config.yaml
n_head: 12
activation: "swiglu"
norm: "rmsnorm"
qk_norm: false
attn_scale: 0.177
lr_mult_down: 1.5
lr_head: 0.00547
decay_fraction: 0.591
final_lr_fraction: 0.02
Each number is 500 + 50 x the weight over its row's rms, rounded and kept within 0 to 999. Layers, rows and columns count from 0. Numbers have three digits each. The size before them is the row's rms in percent of the matrix's.

# layer 18 MLP gate, 1024x384, rms 0.121, rows 331-345, columns 0-63
103:454527556444530496492443587503483500512518524487589559520513512526544553483500458501484539398517536469444492487509510495502521467535539552506561522510450508459409558412497567471425498547482481
097:480456464543496526522473509560454537576394407489513517476528559510481502489516449469529476454495503418591546508449501567471525502537527462578457480525531478626484448482504444503540544443497474
089:420515516615439530511479524475458566577620646572562484488467494498511580425483434536421493440504480581480536481546428510496468484443580516560451428424515609427429557546572520524465470537416498
106:518497493466512430561441485403477544397435439565439401501503513459591463486548541470552476400397476604538461547474458524473450396515511523575466554480441472544515529577504471543478453552477482
098:549473431524485445536522449527418441570382492465463427556428422507471508526460451504543603394479475568545569556472488563429539559547518503469464474535511481503505508429444544520409550480531517
101:465515417439527460566504452491499561410446559507368493466513465470407588543537577546436463455478579534406463452572441511539426485503396513462564448544546500506493566522571454490490422493464515
088:472542511453463578594519539492443457542419396497451415454483601487424500639460534520577457532489530499527565495529477600458574537466490527539471514540529513452549525495445352477540521527431512
100:554476506490566484446535531530482583649477584540581507466476447535487583527509491526498454522435414492432554507467486457502493450569534578474471527528508504502549494494456439511457448577520494
098:492572547454493553545502474460481469568501412493523368503431535436448526505561504508475525551516506484502494486529507473540573506580474525545502567448390502521457525455503473548499454468528525
102:511474512441479557562550513492484534493592539428539473527435454538509464507546576441486506465583467432496482467539583473518429513460465452539535467507503569523460554525405470456475545445488508
102:551467469438446486518445527575534450395514409553452498522422522562510474438510478475499508506474620485552500530433511521473504494572479498590517516495593465529473509478563528535548513509472514
100:472503461442485550488588550575423417464474482487505457411500513430598517493496540566511520482454482433492548486470453561518544560401524458486536554413508490486552493503453519531453484415473529
098:502475507494519548566469530550486483531510463488463547465554513558502439504541531508512481440482504465487477562498571442463528470414494440441594500577456461513605524515453574479518478408534532
096:508499405509512565509532527405553492507529474639496554503492415545598485491536469488485411501488493419466384448544512506500518537498530509468505417526455468560567498520484532508502521526530461
099:411464501493431532562540576653429553461496577422569498526513497484501549443518484553575532533593575491416450512467487591508432567491519501531515479574549560512519426508418442556528445422551551
# layer 18 MLP up, 1024x384, rms 0.128, rows 331-344, columns 0-63
100:507559484522485506424478535441451435513554477555530487505487408552467425525430460520556499557488413469544454468523486483489537660499516508530505471515532559564449485480552515542454499523490445
094:525493434472507580538426468452574492559486551539505457472498425495553531544558447474507547502408595480487515548546585589539508415495511544384523442472581388511503547492531536538471518522473534
098:598489487471503489467429554493532508476434392492468502461494436482517400546515537552562376507520519546526532540551521533524497426553453515405553547550490453532513483472538546505471471481587505
108:550544400521539520479535579470523512476491546483578541471473591437576497502378585549414484534447439488444497530463609449520543569510515482449517484446441481539556546489541493483418554564543489
101:460478594508584468494572531410458553491544502480439481525448464458571514449438631520405570518534543500422485463551529418482494552412481492467529438464499521546450401439535478546574499543436479
101:393553540529560530450492579597534499430528467460433461429583465526440567537559478475545515433551526479482539443566570507549502423515542500410474594439388526538539527512491475616476526485521443
099:527561482484417481512416550539469552538551510508555465509496513496529502462441539508559505488460546552493544464415508458464518462530416520502447506528495453492448518488481548492564576441540503
098:508430548480562442436457431424557489470388503478459526489503494551536531461460489454512485465498561468440454429481502479462581492541505409431615478489438449499559438536494505521506502496580539
101:453486457529546453607395457535478455383455518544541529560451561551498494480517541523501466475517530398476418488486497460513584542531537485465464492534581554515456483493424471471418520509453571
105:436489583396517598586597509440404487434505467458546480510516504504473525395593464481581465491489512529424425426630510524441520511477553564538541460488457570499461420559537501451443439463461628
105:514545596501485461568491434495501501541610439517571511445445584524491496539553443479472488559599543503503433424466416394521496521472469455497462432406511510513515551482555571495565427431466544
099:619564508532418577492548522517477513514504488480550585607513489495571521522462596481543543494424472453564577443479471460558571501443464484471537536471480514468392508528528463537483462463461492
091:539432477550513536455483427547374515495535539587622529529454520458566476412490472399478510502503446534523453480536463459481407516567568504445426473503480519528474470486429442553461363461569547
100:367557553532478500486581475512520527511398537449509480504429439519503459498494399497487515474532366456474509481481496470505412480434465496527463428515418449551593544533470495488460518526447474
# layer 18 MLP down (transposed), 1024x384, rms 0.186, rows 331-344, columns 0-63
101:576526449415398482544492398544587530413480553549566452495491352504411566480458502544445528506418535456411478536512491496444509575456461423587523499517401526583416532515473541490568532449439474
095:464471545506505557486569612551523495467512515511352567574489486460439442386452574534488492509573556592478538490419516501439450441534419587501578525487489468442438498529522527619599501535474422
108:470507484440532419464558509473499519500510587529483498583538583471445543538506445454553551510533540557461553386509477462536587563507411502437435546392471512431517439432450506521356577479435533
095:526433522467494415413449490636550515475481504550526469468460527469541674484474553423453474402484587489511422504464471510494508462496516482461397509493501500505499424433584577486529524540531491
099:478471490493471453478495451440543488452434482461577501548485527515457540528544458480438437550516559543548469491551469501573432460503488532402486430517482453426397511459503543430487472578484397
097:449480498486528427467612552408421488499495561488531493573481485558478379511454563445395408525506476427489453559567593530465503493534456432351422583531496498572542564493500518510458408572478472
088:498515529540343514537529445515608544551497542556521399537463573443433457469473480574501512462446504376454468545485580488487490508509461495595534466496539541458449431402492465401427564509550488
104:521539519541563516434519488511521457534439525472503375554422438514441510536448547477492492516454550482522488487543523521419489421529480388483479568470409512547509431540471511550414467470490458
100:539507583464468463482476491480466491495457513556503473466492468540473576534536531435434531492495453514520467533490491584501522465412458443518605489459576471533411435502481456510502519478590398
101:475535563383499558504480497499527529480566578517524578536471475547455522515509513495557432447458561454493559503457444408536481458485552524458501510560468589424447402496496501456536460551464482
097:604514486522473502428477444576511440470436454430470576485525524670465482476525512462495540524451525587443556536520550526481538523445516411531473456467541518574528459460581445462434434533492559
103:551494512529515430533544489508524592444486593461486468478415552454462473463429390466540484537558557526498550542441479527474538479533560564456526517512539528485469449479468516502435593549450514
100:444564434529438464506459566434515540563311527495462542528512482605463517482477519542522438426531534467500598609506448562481460525409459453503565552446443511503442476536508523492638511496599479
096:492549543457505520524609542579464435451529439487555486508475549439504549511623488410463473504586487431534531548524445444525488534461512460520490483536370514537458510535453438519609479517525621